{
  "num_hidden_layers": 15,
  "hidden_size": 320,
  "hidden_act": "geglu",
  "positions": "rope",
  "rope_fraction": 1.0,
  "qk_norm": true,
  "attn_scale": 0.181,
  "parallel_block": false,
  "init": "trunc",
  "init_std_o": 0.00513,
  "init_std_up": 0.0281,
  "max_seq_len": 1024
}
Each number is 50 + 12 x the weight over its row's rms, rounded and kept within 0 to 99. Layers, rows and columns count from 0. The size before them is the row's rms in percent of the matrix's.

# v: layer 2 attention value, 320x320, rms 0.16, rows 37-63, columns 160-239
# o: layer 2 attention output (transposed), 320x320, rms 0.149, rows 37-63, columns 160-239
# q: layer 2 attention query, 320x320, rms 0.155, rows 64-79, columns 160-239
# k: layer 2 attention key, 320x320, rms 0.153, rows 64-78, columns 160-239
v37 120:46 29 59 58 27 43 40 65 71 34 49 67 52 34 47 49 53 34 57 17 56 25 35 83 60 58 35 58 65 43 54 53 29 38 47 53 37 46 32 64 57 52 43 48 47 61 51 58 50 44 50 52 52 49 50 57 43 36 33 44 62 48 72 61 36 58 58 57 32 53 52 24 48 51 54 35 63 54 63 47
o37 122:49 50 63 45 59 66 53 72 36 54 49 44 50 52 49 48 37 61 56 57 45 74 73 17 56 50 37 52 43 79 64 42 67 36 59 62 64 47 66 54 51 53 46 44 32 53 37 45 76 55 46 34 46 50 59 65 56 59 57 67 53 42 36 64 56 46 43 53 82 38 23 42 65 39 54 59 54 36 49 51
v38 119:56 35 61 34 63 37 57 53 53 47 50 67 43 60 55 40 57 53 71 48 52 53 59 60 48 70 45 62 70 48 31 63 39 52 37 35 46 49 27 45 39 55 64 58 41 48 62 55 38 44 73 64 67 40 36 45 33 52 66 59 46 70 57 52 58 64 60 40 62 37 53 47 47 40 53 69 43 43 70 60
o38 125:48 63 30 65 30 51 64 65 55 53 42 43 46 45 59 51 53 36 44 51 41 41 51 35 49 52 65 55 38 54 69 47 41 56 63 64 52 43 51 74 61 50 52 62 52 51 41 41 62 51 49 41 47 65 64 74 53 51 25 52 48 26 52 57 41 49 50 60 47 61 50 54 65 62 38 47 64 44 52 63
v39 119:66 60 42 42 32 46 46 62 62 46 59 59 61 58 52 36 74 37 71 73 39 45 30 47 45 57 70 51 57 32 46 37 57 39 42 47 47 55 46 32 67 63 45 58 10 49 36 56 57 37 46 51 40 47 29 48 82 65 61 49 72 70 45 38 73 49 66 54 56 58 41 42 38 62 52 45 88 53 47 67
o39 119:47 48 48 66 67 56 46 53 45 73 45 39 46 33 66 73 37 56 55 50 56 33 32 49 42 37 34 31 31 72 35 75 42 50 64 49 42 58 68 52 31 23 47 50 71 54 64 43 36 57 47 46 75 47 59 39 33 32 35 54 37 44 58 59 24 54 50 48 48 42 64 66 65 25 52 46 63 51 43 45
v40 121:40 54 55 58 47 35 36 67 52 63 42 46 66 63 31 68 72 36 28 47 34 50 63 61 27 51 63 76 62 57 81 66 67 50 40 31 79 64 61 43 53 47 60 44 43 45 43 51 30 30 53 37 37 48 59 43 18 42 63 31 55 49 39 58 43 44 41 46 38 41 43 41 48 45 55 58 62 29 65 37
o40 123:41 34 40 52 67 54 43 57 47 42 47 80 34 50 64 49 47 59 66 26 54 37 42 52 74 42 50 71 36 53 35 30 44 25 54 67 40 52 37 69 55 62 48 56 43 47 52 62 55 71 45 65 55 67 26 39 62 61 43 59 54 60 64 46 59 47 49 50 45 71 57 74 50 56 53 40 38 59 33 64
v41 121:66 55 55 59 51 65 34 52 65 71 46 37 19 40 41 58 51 44 58 72 30 53 45 64 45 45 42 51 43 69 56 34 44 39 72 58 52 79 49 42 65 44 66 59 55 69 66 57 72 48 36 59 40 41 34 56 39 39 52 66 63 62 61 49 31 62 47 57 61 58 63 55 52 53 27 57 53 63 56 40
o41 121:41 46 62 58 41 57 66 36 45 49 34 39 72 55 45 50 51 51 38 39 50 40 49 61 65 67 61 62 44 31 45 49 52 36 57 48 38 50 52 50 58 60 34 34 44 45 63 65 57 37 44 60 49 51 71 44 78 57 43 52 44 33 37 47 67 51 53 31 45 21 44 45 60 46 69 53 48 25 49 62
v42 117:54 57 63 43 52 53 74 43 23 48 71 45 73 57 40 54 44 42 56 49 46 46 38 46 54 62 54 56 56 61 37 37 56 44 53 55 58 57 78 31 57 55 73 58 74 52 47 32 13 38 35 44 69 58 50 63 65 48 52 50 41 35 58 49 30 67 75 40 44 56 59 69 36 55 55 40 60 69 47 53
o42 120:42 67 42 49 50 54 51 54 68 59 54 45 48 41 37 49 64 54 48 61 61 37 41 59 45 60 36 43 50 20 61 69 38 46 65 44 26 49 45 54 34 66 48 46 44 47 64 64 74 67 57 56 36 43 60 44 38 48 69 69 34 47 67 50 66 24 37 46 67 42 66 33 39 57 54 46 37 42 45 58
v43 108:49 43 47 68 56 40 40 45 44 41 29 51 51 33 41 67 62 33 69 61 61 66 59 39 55 57 52 77 41 66 70 55 55 38 60 66 32 74 42 35 27 18 43 59 45 43 56 56 59 27 67 55 47 54 38 54 42 50 67 49 49 53 48 41 34 49 66 54 55 53 49 24 50 38 48 49 57 62 40 43
o43 113:56 60 45 27 35 55 53 52 53 62 64 64 65 47 59 39 21 77 38 58 41 39 65 45 49 54 40 35 58 23 37 43 52 41 63 54 51 53 33 57 66 53 46 55 59 55 67 57 35 57 45 46 78 74 49 51 52 32 40 54 52 40 49 67 57 50 52 49 47 70 34 56 59 56 46 52 49 39 73 75
v44 115:58 68 70 49 45 58 42 40 37 50 60 54 57 49 47 41 70 47 55 32 62 47 38 64 34 48 44 50 56 52 56 36 59 51 55 42 56 44 46 35 35 54 36 63 50 53 46 57 63 50 59 44 54 45 26 56 33 55 49 59 54 53 38 66 42 38 13 54 75 53 48 52 49 48 43 54 47 34 44 53
o44 117:48 57 48 52 44 64 40 63 61 60 55 31 53 62 59 54 46 57 62 43 43 57 48 43 57 54 64 71 44 47 44 62 48 58 43 35 56 66 56 54 56 61 42 19 51 30 77 54 41 53 39 63 38 41 45 46 79 49 26 52 59 52 67 28 60 66 68 50 40 34 71 67 72 71 52 45 65 48 29 62
v45 115:62 57 68 28 37 45 72 58 62 59 47 59 39 52 61 55 40 60 32 46 42 29 33 71 57 73 53 58 44 30 43 53 45 54 37 57 45 33 56 48 50 32 49 58 65 32 45 42 57 27 47 69 57 49 65 56 40 51 61 59 60 48 56 28 43 57 46 48 42 38 45 63 41 41 62 44 75 85 47 29
o45 116:51 36 38 57 42 63 50 56 64 52 38 47 61 33 32 49 62 35 61 59 42 60 53 55 50 44 44 26 46 65 55 55 69 49 65 33 66 61 52 42 48 33 69 29 32 48 32 70 40 62 33 36 36 56 48 62 60 31 56 56 42 56 48 58 48 30 56 50 63 68 64 49 38 68 53 49 35 32 44 56
v46 118:62 64 54 71 48 56 58 53 46 59 50 30 43 25 51 67 58 40 36 52 55 43 45 58 48 53 37 49 53 36 45 68 36 36 60 47 55 41 45 56 56 37 53 54 59 62 44 56 58 38 67 74 66 37 53 49 67 67 33 66 47 85 43 50 52 61 64 57 40 66 51 58 38 40 34 66 40 61 45 44
o46 120:56 47 36 50 31 56 46 61 56 50 49 44 72 69 40 40 43 70 46 57 45 52 50 35 60 42 50 55 69 35 65 54 75 57 43 57 41 56 66 24 61 44 49 17 58 56 75 49 35 55 39 39 36 29 38 70 49 76 69 40 36 32 66 32 61 38 40 46 38 36 45 45 53 52 43 48 41 29 61 60
v47 114:44 59 48 42 43 49 51 37 50 77 60 28 51 61 47 50 47 39 36 41 52 38 54 40 41 42 31 35 51 43 28 47 51 53 53 46 38 48 58 70 59 39 43 69 51 77 41 43 53 53 47 44 57 46 50 42 62 61 60 75 60 57 66 38 52 48 75 42 59 54 58 62 44 36 55 66 48 39 48 62
o47 118:48 26 42 51 54 37 05 53 51 52 41 58 60 56 63 44 56 51 63 48 48 44 48 53 55 37 66 39 55 52 60 47 43 56 48 30 57 41 34 31 32 58 48 40 40 24 42 55 38 55 63 60 56 32 52 41 53 67 71 52 47 35 48 57 55 48 49 56 39 50 46 25 68 53 32 47 56 54 55 54
v48 116:39 59 65 63 35 53 37 54 36 39 46 42 59 77 37 65 53 62 56 81 61 53 41 40 55 45 33 54 53 38 49 38 60 54 49 47 56 50 39 42 59 67 68 72 63 56 78 53 62 44 81 67 62 51 63 57 52 45 59 42 81 42 39 73 61 62 55 48 47 34 52 25 64 46 43 49 45 34 64 65
o48 119:56 45 40 30 70 43 73 45 57 47 44 52 28 56 60 39 34 28 51 34 34 56 58 36 34 71 46 60 44 52 60 59 49 48 54 51 35 40 58 40 53 49 53 34 73 47 27 43 46 46 44 33 42 43 54 61 72 58 44 60 49 63 41 36 56 38 67 39 54 47 48 91 35 53 76 57 58 70 54 66
v49 120:74 51 61 37 54 41 72 45 69 57 51 29 42 59 59 53 57 44 21 36 62 60 45 51 36 46 38 28 44 59 43 64 45 40 62 48 59 41 61 43 51 54 58 40 38 38 53 44 42 49 52 58 53 53 54 53 47 49 47 49 66 44 40 50 55 47 53 55 84 63 40 43 53 46 47 62 43 40 54 61
o49 124:33 38 48 76 50 64 58 46 46 49 44 65 61 44 40 64 71 36 77 64 36 55 59 37 67 39 51 63 22 39 50 30 64 43 37 30 46 43 44 54 51 51 57 67 45 57 50 64 60 64 59 39 54 34 66 56 42 39 57 49 47 68 47 48 50 60 56 44 31 56 48 50 54 46 58 51 45 65 47 46
v50 120:55 39 58 28 53 58 56 55 52 50 38 47 68 56 39 45 65 55 61 43 39 58 44 39 39 23 60 32 63 46 76 53 34 42 62 48 46 33 44 45 64 62 52 68 62 41 59 68 52 50 40 23 55 48 22 35 63 40 66 26 37 65 35 59 49 69 61 38 27 52 72 59 47 62 49 56 53 65 40 34
o50 120:33 59 53 67 51 42 60 49 70 41 32 47 59 37 72 41 48 34 46 46 59 29 52 61 72 65 36 67 51 58 16 80 43 64 43 47 58 65 52 68 42 38 45 23 15 39 40 35 67 38 31 49 45 73 57 58 45 54 28 66 49 47 59 48 66 46 38 53 75 41 20 52 53 48 60 31 39 18 60 61
v51 118:46 41 43 39 47 61 40 30 54 48 69 48 23 46 60 55 61 43 51 46 19 54 49 34 36 52 58 42 31 52 52 56 41 41 48 64 38 45 59 52 55 63 63 36 62 51 46 50 33 60 57 44 49 31 37 65 25 46 50 41 40 42 75 58 54 56 40 61 54 44 51 63 17 45 58 53 31 40 48 44
o51 120:47 57 40 47 60 25 51 55 35 60 30 27 50 50 62 39 55 55 40 51 52 60 52 69 43 35 53 53 57 47 51 53 66 98 57 32 66 58 28 59 51 43 25 63 33 55 61 42 43 43 50 63 42 46 41 38 85 45 51 45 51 59 38 53 39 55 44 61 34 45 56 50 50 71 62 41 61 76 69 66
v52 119:64 22 59 61 51 48 61 60 37 49 52 38 40 56 44 45 25 41 63 51 38 37 62 55 47 56 49 51 24 61 67 30 69 29 62 31 30 34 48 74 59 51 51 55 37 57 49 36 44 55 57 40 67 52 33 60 24 35 57 48 58 53 51 51 34 42 48 32 63 54 70 54 60 65 39 48 51 42 40 42
o52 122:62 77 39 34 39 49 41 37 60 54 47 55 29 48 30 54 64 49 54 39 61 43 41 53 52 56 49 61 68 44 45 49 25 53 44 75 63 67 69 26 49 42 53 30 60 48 59 42 59 42 50 47 40 46 74 60 77 73 42 61 52 42 48 61 45 49 55 62 52 50 45 39 72 40 53 51 46 51 61 46
v53 114:60 38 49 50 56 52 43 30 70 56 69 59 45 40 56 56 53 45 37 55 79 41 47 53 65 44 60 61 29 52 70 46 69 58 49 45 59 30 44 52 58 42 59 51 51 55 58 64 42 47 54 75 54 37 32 63 48 72 46 60 39 48 63 32 50 45 58 46 57 66 62 54 48 58 74 50 46 40 55 51
o53 118:65 66 47 56 51 49 65 55 34 14 35 52 38 76 50 48 45 24 53 45 48 59 66 52 35 57 47 32 43 63 34 59 55 45 53 23 35 49 69 30 49 70 37 59 70 41 52 30 61 41 42 36 59 51 64 49 72 42 58 58 55 57 53 57 69 34 48 45 44 74 31 48 40 45 37 42 56 53 38 50
v54 122:49 42 63 76 41 68 43 50 46 58 35 64 29 51 50 40 50 53 44 64 48 51 48 46 41 56 28 33 41 48 59 47 50 49 48 62 44 37 41 35 57 22 66 31 60 57 61 55 46 59 47 46 34 48 31 28 46 53 46 59 38 53 53 36 44 40 42 53 46 47 61 53 56 42 56 59 48 37 61 71
o54 122:56 45 59 44 63 49 63 55 58 59 69 54 51 29 41 30 53 48 50 45 56 19 51 56 47 33 65 47 51 27 54 41 42 53 42 41 40 61 65 45 38 51 43 52 24 58 43 47 60 38 47 46 66 52 65 52 42 44 51 44 63 51 74 58 31 52 34 48 38 34 54 45 36 67 31 35 46 47 62 31
v55 111:53 68 63 46 61 55 09 61 51 52 32 60 35 49 62 46 45 63 48 55 49 50 59 47 51 62 56 50 56 31 62 32 48 76 81 47 50 63 16 54 65 72 42 36 58 56 63 63 61 49 51 53 60 75 49 71 56 71 60 37 38 54 61 32 40 28 40 50 60 60 56 67 66 40 63 39 41 54 51 73
o55 119:69 37 43 41 43 42 59 54 48 66 75 52 48 58 52 62 50 40 36 52 38 50 52 73 52 51 58 39 36 52 38 56 55 09 35 52 78 34 73 35 37 41 64 67 46 47 35 56 59 50 43 62 57 32 37 55 54 42 47 61 45 50 50 49 57 73 56 44 24 49 55 36 51 67 47 57 53 52 51 44
v56 123:36 37 52 46 72 48 45 64 70 33 49 47 53 69 42 49 27 38 33 46 50 63 64 47 61 49 60 24 43 48 44 36 39 66 46 54 44 56 65 33 50 45 29 41 47 50 66 47 40 55 43 32 57 46 35 58 50 40 42 43 58 45 36 59 39 35 47 54 30 60 61 39 47 59 39 39 46 57 62 38
o56 124:57 59 40 43 43 29 71 56 44 58 63 62 60 33 71 30 59 42 54 46 54 43 46 52 37 46 46 68 64 56 37 64 68 35 41 38 67 44 51 73 51 46 74 53 39 39 44 68 29 59 49 54 38 63 46 38 38 63 48 69 42 48 48 54 77 59 58 61 56 33 13 58 56 30 68 63 55 59 45 46
v57 118:36 66 48 21 49 50 41 32 52 65 33 58 40 47 45 36 46 45 53 69 55 35 55 48 27 39 60 41 42 47 52 63 64 57 49 62 63 60 56 50 42 59 46 71 38 38 62 45 36 49 41 57 70 42 61 36 62 51 59 37 53 44 43 60 57 69 42 52 58 47 58 67 37 50 60 52 42 48 53 56
o57 120:59 25 44 50 41 33 46 55 52 36 67 60 48 33 45 54 40 71 45 45 42 61 49 57 49 53 51 47 54 53 47 45 37 55 50 28 61 45 27 39 43 57 51 51 59 48 53 58 49 45 71 57 46 56 39 55 49 44 46 53 51 58 48 37 40 40 54 56 60 39 63 43 57 58 31 52 44 39 52 54
v58 113:35 23 73 54 64 48 62 42 44 55 61 70 65 29 42 55 60 56 24 46 59 62 42 41 39 34 40 64 43 49 66 71 38 55 35 54 61 34 60 35 17 59 37 51 59 29 57 52 54 70 48 47 40 47 64 72 50 51 48 41 41 53 42 42 42 43 75 54 55 60 69 63 41 55 51 37 68 73 66 43
o58 119:60 73 37 46 50 40 45 65 44 52 61 21 53 51 56 35 50 53 63 59 54 61 60 41 60 68 53 30 42 15 35 48 63 53 66 37 57 74 53 61 65 55 52 59 60 51 45 56 49 42 46 56 53 54 36 34 39 52 73 47 47 65 66 51 40 49 41 50 52 57 39 38 56 34 49 64 55 45 32 54
v59 113:53 42 72 61 43 22 61 51 60 69 53 53 64 45 52 29 29 64 53 50 57 45 39 54 57 52 45 35 63 36 63 52 39 51 51 49 65 19 43 48 42 58 36 45 69 56 59 44 71 58 46 38 44 50 46 67 52 36 39 38 51 48 52 69 67 57 55 43 74 28 66 58 21 28 47 51 44 47 52 64
o59 116:49 39 43 45 51 61 49 62 33 53 55 52 39 53 35 35 69 52 45 37 33 60 47 40 50 37 45 23 49 58 49 47 46 67 46 63 29 55 85 59 36 37 60 67 41 64 26 55 49 29 52 45 51 41 53 25 52 52 55 67 48 62 49 42 46 60 52 50 34 86 42 47 79 71 52 47 57 53 51 54
v60 119:61 35 66 45 56 53 35 31 60 61 70 33 35 48 48 37 47 33 34 38 35 45 49 45 37 26 59 60 29 27 23 47 33 57 67 67 69 44 52 43 43 58 30 33 42 35 64 47 45 45 54 25 50 40 62 65 56 73 56 33 53 55 46 59 45 39 57 40 57 35 56 29 49 67 59 58 36 56 50 55
o60 121:35 69 59 51 47 44 61 53 53 62 50 52 56 53 57 55 58 57 54 64 52 39 68 42 72 60 51 61 63 70 53 53 40 55 49 49 44 35 63 45 56 33 60 55 70 73 58 56 43 52 30 73 33 65 41 39 66 32 38 39 54 43 52 26 59 48 45 40 38 42 31 39 38 21 38 54 54 59 61 47
v61 120:49 40 53 59 74 45 70 54 41 42 56 55 64 44 48 40 71 62 44 30 48 49 56 58 49 40 41 47 51 54 57 57 79 55 62 31 37 43 58 32 76 46 69 60 62 41 47 42 38 54 54 55 60 41 56 44 58 57 59 48 47 53 69 52 51 53 39 44 71 33 29 31 44 46 66 71 35 40 44 36
o61 123:38 66 51 63 44 65 45 43 60 64 67 46 43 61 47 63 39 31 61 49 45 48 34 49 42 54 57 51 39 52 30 47 37 41 50 44 68 44 28 53 53 57 43 36 30 46 38 35 42 54 30 40 27 59 37 56 31 37 48 45 42 45 40 48 61 33 49 56 24 62 62 70 53 65 50 59 52 46 50 69
v62 115:52 56 51 54 52 68 58 74 45 23 60 46 64 18 65 58 47 67 56 63 50 29 39 64 43 42 29 49 52 42 54 31 53 44 48 51 41 38 46 33 57 66 29 47 46 38 34 48 54 64 77 49 57 43 41 37 59 46 50 38 39 56 50 26 37 55 60 60 67 39 46 56 62 60 32 42 39 69 72 54
o62 115:58 30 49 58 43 47 48 45 61 79 41 54 44 37 36 59 37 20 24 45 54 51 51 36 63 60 46 46 53 55 43 60 42 65 66 46 58 62 51 61 28 41 78 51 44 53 62 51 41 54 45 64 41 53 54 62 74 45 46 56 59 46 56 63 47 58 45 53 17 47 49 58 34 39 62 48 67 39 63 55
v63 110:31 66 33 38 49 54 49 16 50 58 45 58 54 52 49 35 52 52 43 48 24 56 59 39 47 44 56 39 43 71 45 69 51 25 23 54 34 47 50 50 58 43 51 55 54 44 44 67 42 64 24 37 58 61 88 56 45 39 55 35 38 75 33 43 44 67 44 61 45 62 56 38 52 58 57 61 61 86 74 43
o63 114:58 54 63 45 55 54 56 59 33 50 54 44 56 31 57 58 48 64 59 34 53 41 60 64 48 53 49 49 44 44 46 54 45 64 63 38 63 56 46 44 52 24 55 52 42 76 28 36 33 49 55 51 37 39 38 46 51 55 45 59 38 51 67 81 48 53 54 51 66 46 28 62 50 59 50 43 52 49 49 54
q64 081:53 42 53 61 61 49 54 40 42 49 49 54 38 48 59 45 19 61 57 49 60 54 34 54 48 60 48 45 35 46 53 52 60 54 57 66 63 56 56 74 66 46 32 31 49 43 57 50 52 79 51 44 46 40 63 25 58 24 49 44 44 48 45 64 53 52 51 29 37 61 47 45 34 64 38 61 56 65 62 47
k64 096:49 44 43 53 40 57 43 45 28 50 46 55 64 56 42 50 59 51 34 39 26 51 51 47 41 35 49 39 51 63 67 64 27 49 42 40 36 43 55 48 31 56 61 44 47 63 54 27 74 65 66 34 49 57 51 60 57 43 30 50 46 63 60 52 28 61 66 48 65 41 43 48 67 62 34 47 46 49 67 51
q65 078:64 62 25 59 49 51 48 63 20 57 48 42 47 54 43 56 47 60 72 53 62 51 56 37 75 59 47 30 47 66 64 51 44 41 55 47 50 40 56 67 38 59 52 48 63 78 63 47 68 66 73 42 62 47 62 47 52 30 54 61 64 37 53 52 62 60 44 45 55 52 39 41 25 59 65 49 60 61 61 66
k65 089:38 38 67 61 45 61 53 37 53 74 55 57 70 49 26 61 61 32 50 71 58 45 72 52 26 57 36 41 37 49 46 52 58 59 57 50 56 28 43 30 52 54 60 57 56 47 49 50 53 33 46 52 45 72 51 55 43 35 36 56 33 57 46 52 48 37 58 34 60 33 50 50 92 34 32 60 29 60 48 51
q66 085:63 57 58 35 48 30 33 28 35 46 50 70 66 41 46 46 38 50 56 61 38 51 53 62 31 46 43 61 51 27 49 62 42 35 43 66 46 30 43 53 53 45 55 59 47 69 56 50 50 64 46 39 56 34 59 53 46 39 60 41 60 56 64 35 58 43 41 23 17 51 54 45 43 27 58 72 51 45 53 63
k66 084:30 63 33 63 26 56 48 54 40 39 61 53 63 65 52 31 45 50 27 31 47 47 49 52 70 46 36 46 45 64 43 51 43 57 80 50 33 36 54 66 46 48 59 39 63 35 35 60 52 39 51 50 55 60 49 41 73 70 65 71 36 52 48 62 51 56 64 78 65 47 63 44 54 54 45 67 48 36 73 42
q67 075:42 51 57 36 62 46 26 59 45 52 50 32 36 48 76 44 55 48 40 49 61 51 52 59 48 46 48 55 49 47 53 50 40 35 49 48 74 57 60 51 57 66 32 52 47 36 64 46 52 62 54 39 27 56 40 18 41 49 53 42 38 74 46 57 59 56 50 43 47 65 39 42 55 75 24 62 75 61 47 38
k67 080:44 52 52 55 41 66 73 49 41 44 47 57 55 42 12 61 36 39 57 42 54 34 45 68 56 72 51 34 46 58 65 40 45 49 59 35 54 46 76 33 16 70 75 66 35 56 39 54 28 30 63 45 37 44 69 80 54 63 37 50 53 46 59 48 52 41 45 56 36 49 59 56 52 52 60 52 50 41 30 43
q68 074:53 58 38 49 57 40 27 58 49 26 38 61 47 55 73 44 49 36 49 54 36 39 62 46 25 25 54 52 54 50 45 61 46 53 50 68 35 54 56 52 44 38 57 70 48 59 49 56 43 36 48 41 59 44 43 32 56 46 64 39 59 56 57 38 44 45 54 32 50 39 56 63 50 51 72 64 50 59 46 61
k68 071:48 39 58 62 52 68 71 31 39 52 58 33 54 48 56 49 59 71 50 39 44 56 51 57 71 52 46 64 60 42 64 52 67 39 48 54 59 58 61 52 55 38 56 60 37 55 50 51 60 56 46 45 64 51 50 67 55 55 37 50 71 49 57 73 52 38 35 56 37 43 73 48 72 36 36 24 36 36 39 48
q69 072:60 29 60 55 46 46 73 65 63 54 39 46 43 70 39 36 42 49 38 46 67 49 59 45 62 46 55 47 35 43 60 56 49 68 66 31 40 43 50 41 42 67 40 33 41 53 50 64 39 43 44 46 43 38 34 44 53 38 51 49 45 17 57 56 70 67 43 49 61 68 61 29 61 56 47 42 32 66 41 38
k69 072:32 62 31 56 42 59 75 58 50 52 59 54 50 55 34 43 56 40 65 50 51 55 44 48 42 49 42 28 65 56 36 49 53 51 44 42 68 57 53 37 46 29 32 50 57 38 47 69 64 49 69 35 51 31 74 65 56 50 59 47 37 52 40 43 45 37 46 41 34 51 59 56 42 51 40 53 27 38 59 53
q70 075:67 36 51 60 68 56 53 52 61 52 51 31 35 26 55 23 43 32 43 62 59 45 56 53 37 35 55 64 40 47 56 41 48 60 53 63 75 44 59 73 55 32 47 28 18 42 61 57 40 35 52 53 35 69 46 38 79 25 57 40 68 46 19 57 45 36 52 44 37 41 46 38 56 74 46 40 70 62 41 53
k70 075:38 39 63 55 55 55 53 65 54 39 38 84 41 68 53 44 45 50 67 43 46 40 32 29 63 58 38 23 51 61 41 67 76 54 43 52 70 53 38 46 48 47 50 79 53 36 57 45 74 40 33 66 58 49 58 49 57 58 41 35 43 56 50 35 45 64 44 58 68 53 71 60 57 45 53 51 38 37 69 58
q71 078:68 55 43 20 49 11 46 57 44 42 65 64 64 64 66 50 47 40 64 47 52 44 58 65 47 28 54 61 45 34 59 46 65 54 67 63 50 30 43 43 35 27 35 67 63 56 54 39 37 54 47 28 56 43 49 61 47 55 62 42 58 67 36 56 41 25 42 28 52 40 43 63 45 53 63 62 45 48 48 54
k71 076:62 45 40 47 30 61 48 45 41 60 55 44 27 43 54 60 67 60 50 47 24 44 58 48 50 42 28 40 61 51 50 46 51 36 39 54 52 50 57 59 55 60 55 51 40 32 53 36 59 51 49 57 54 88 60 41 53 45 42 55 43 55 34 38 45 52 42 69 41 81 77 53 51 72 41 64 73 41 72 67
q72 069:58 61 36 47 58 44 39 65 55 63 50 35 29 44 63 49 68 41 36 47 53 56 41 43 45 46 54 60 39 47 52 46 33 58 42 30 50 62 27 48 63 39 58 46 29 40 59 79 31 48 65 64 35 41 40 35 56 48 59 61 36 40 20 55 73 38 44 75 45 67 39 70 50 55 28 42 34 39 49 61
k72 072:70 23 69 37 48 79 47 58 38 60 39 52 65 56 31 46 43 58 37 41 60 43 55 62 63 39 22 37 39 60 63 56 55 37 54 51 44 50 42 44 54 67 70 64 58 45 44 50 65 42 46 45 60 75 40 43 62 45 54 38 40 79 54 55 48 66 45 40 37 67 73 44 50 40 69 65 55 60 43 35
q73 072:65 52 50 50 40 77 43 64 39 70 32 47 44 41 66 47 43 48 54 36 47 61 57 26 68 43 42 52 59 41 63 50 50 60 53 35 56 37 63 62 69 55 56 42 56 33 56 69 48 59 61 51 38 18 38 56 38 34 21 43 56 64 52 53 67 72 39 67 64 50 48 41 66 39 56 39 39 59 44 39
k73 075:53 55 45 61 35 62 73 65 33 71 70 46 42 51 50 62 43 57 32 54 43 40 41 73 62 71 67 41 49 30 45 69 36 69 44 60 41 53 57 31 19 49 65 74 57 40 42 67 50 35 54 62 40 60 53 47 61 66 48 46 41 67 57 43 69 56 47 54 54 47 56 65 31 66 45 52 48 42 51 36
q74 076:49 59 38 60 36 49 56 53 44 52 57 54 54 50 44 49 58 43 50 61 50 54 53 65 46 33 64 53 43 57 66 43 50 59 70 49 54 41 45 26 43 33 28 62 57 54 60 34 52 52 31 42 41 44 70 15 57 48 47 52 56 31 56 74 50 33 63 38 48 43 45 37 51 39 66 47 64 55 54 56
k74 073:38 50 52 42 42 40 55 59 56 63 67 54 57 64 56 38 41 45 65 47 46 43 72 59 41 46 62 42 53 53 27 74 50 38 45 61 87 44 53 60 50 51 42 40 41 40 56 48 38 43 67 37 53 47 46 48 33 28 57 37 49 66 45 31 44 27 46 43 52 53 56 55 42 59 57 49 53 47 57 50
q75 080:46 40 60 50 32 79 73 44 55 64 40 75 43 48 47 55 64 65 46 52 44 42 57 48 62 30 99 54 59 54 53 54 64 31 41 34 54 48 72 35 47 46 32 27 31 48 21 39 40 61 27 50 53 58 41 49 66 62 45 67 45 36 39 34 50 61 44 55 57 20 40 66 50 52 44 27 42 53 56 63
k75 081:51 45 45 64 34 53 41 24 40 59 33 60 42 58 58 73 28 37 47 71 42 63 33 55 56 48 51 62 58 59 40 73 48 55 53 35 41 63 50 26 47 59 52 59 50 54 74 55 46 55 67 84 40 94 34 59 35 55 64 52 37 61 60 28 53 40 50 66 50 38 39 54 57 33 61 40 61 69 53 43
q76 087:44 58 41 53 43 52 52 51 65 40 47 51 40 71 37 35 59 49 69 52 30 43 51 43 53 46 39 56 58 56 56 62 61 48 36 39 32 55 59 43 52 78 60 37 46 43 65 51 55 78 59 71 52 63 55 47 59 29 55 54 42 37 80 56 60 36 60 55 38 74 39 60 47 49 44 18 50 57 22 49
k76 095:80 29 46 43 36 42 51 75 50 56 40 46 57 50 27 36 46 35 49 47 33 48 42 62 52 48 49 55 33 77 58 43 54 50 45 65 51 48 34 48 48 49 49 52 60 43 42 28 70 45 27 59 53 76 45 48 27 53 50 35 49 69 34 47 70 28 27 29 36 58 70 50 60 27 53 68 47 71 57 35
q77 077:59 50 51 23 67 39 37 39 39 45 52 39 51 56 53 57 34 36 56 54 64 33 58 43 44 36 33 68 39 29 52 53 51 60 32 58 47 57 59 40 30 45 61 48 41 38 59 62 58 40 52 34 59 62 60 10 34 38 59 48 64 52 39 55 39 47 54 58 44 46 60 52 46 34 65 59 63 42 75 52
k77 111:63 49 74 46 53 48 46 62 54 50 44 55 54 38 62 59 46 57 45 62 51 25 42 53 71 52 62 47 35 68 42 68 47 33 61 43 25 46 46 58 38 47 60 64 55 46 43 54 54 57 24 47 61 70 44 61 39 44 72 47 56 45 37 47 65 34 46 50 49 56 48 67 52 34 66 64 51 46 39 72
q78 098:54 37 42 48 42 30 23 42 39 58 50 52 42 51 69 40 51 51 60 51 60 37 45 32 65 41 61 56 57 34 41 50 60 72 53 68 48 50 54 71 37 37 51 37 45 46 60 39 63 45 39 54 65 41 41 55 55 51 64 62 29 46 43 43 55 66 54 46 40 53 66 46 63 53 49 49 49 50 48 51
k78 106:44 54 55 68 56 41 37 35 53 69 34 56 59 55 67 29 60 14 62 40 26 42 66 54 47 54 41 62 59 36 34 71 63 63 49 47 47 26 55 54 39 42 42 64 38 77 33 36 62 62 72 35 59 51 65 63 36 43 66 34 42 38 73 56 52 40 62 56 56 38 42 49 68 46 54 80 55 51 38 56
q79 099:45 59 54 53 75 62 72 66 38 54 45 46 62 60 69 43 33 46 58 41 71 54 39 13 43 41 38 46 47 35 55 62 50 60 43 44 53 67 67 67 47 43 51 52 43 61 44 59 54 36 55 41 63 35 28 50 30 28 75 44 43 53 60 30 40 27 57 64 51 49 64 39 58 15 63 47 52 48 53 57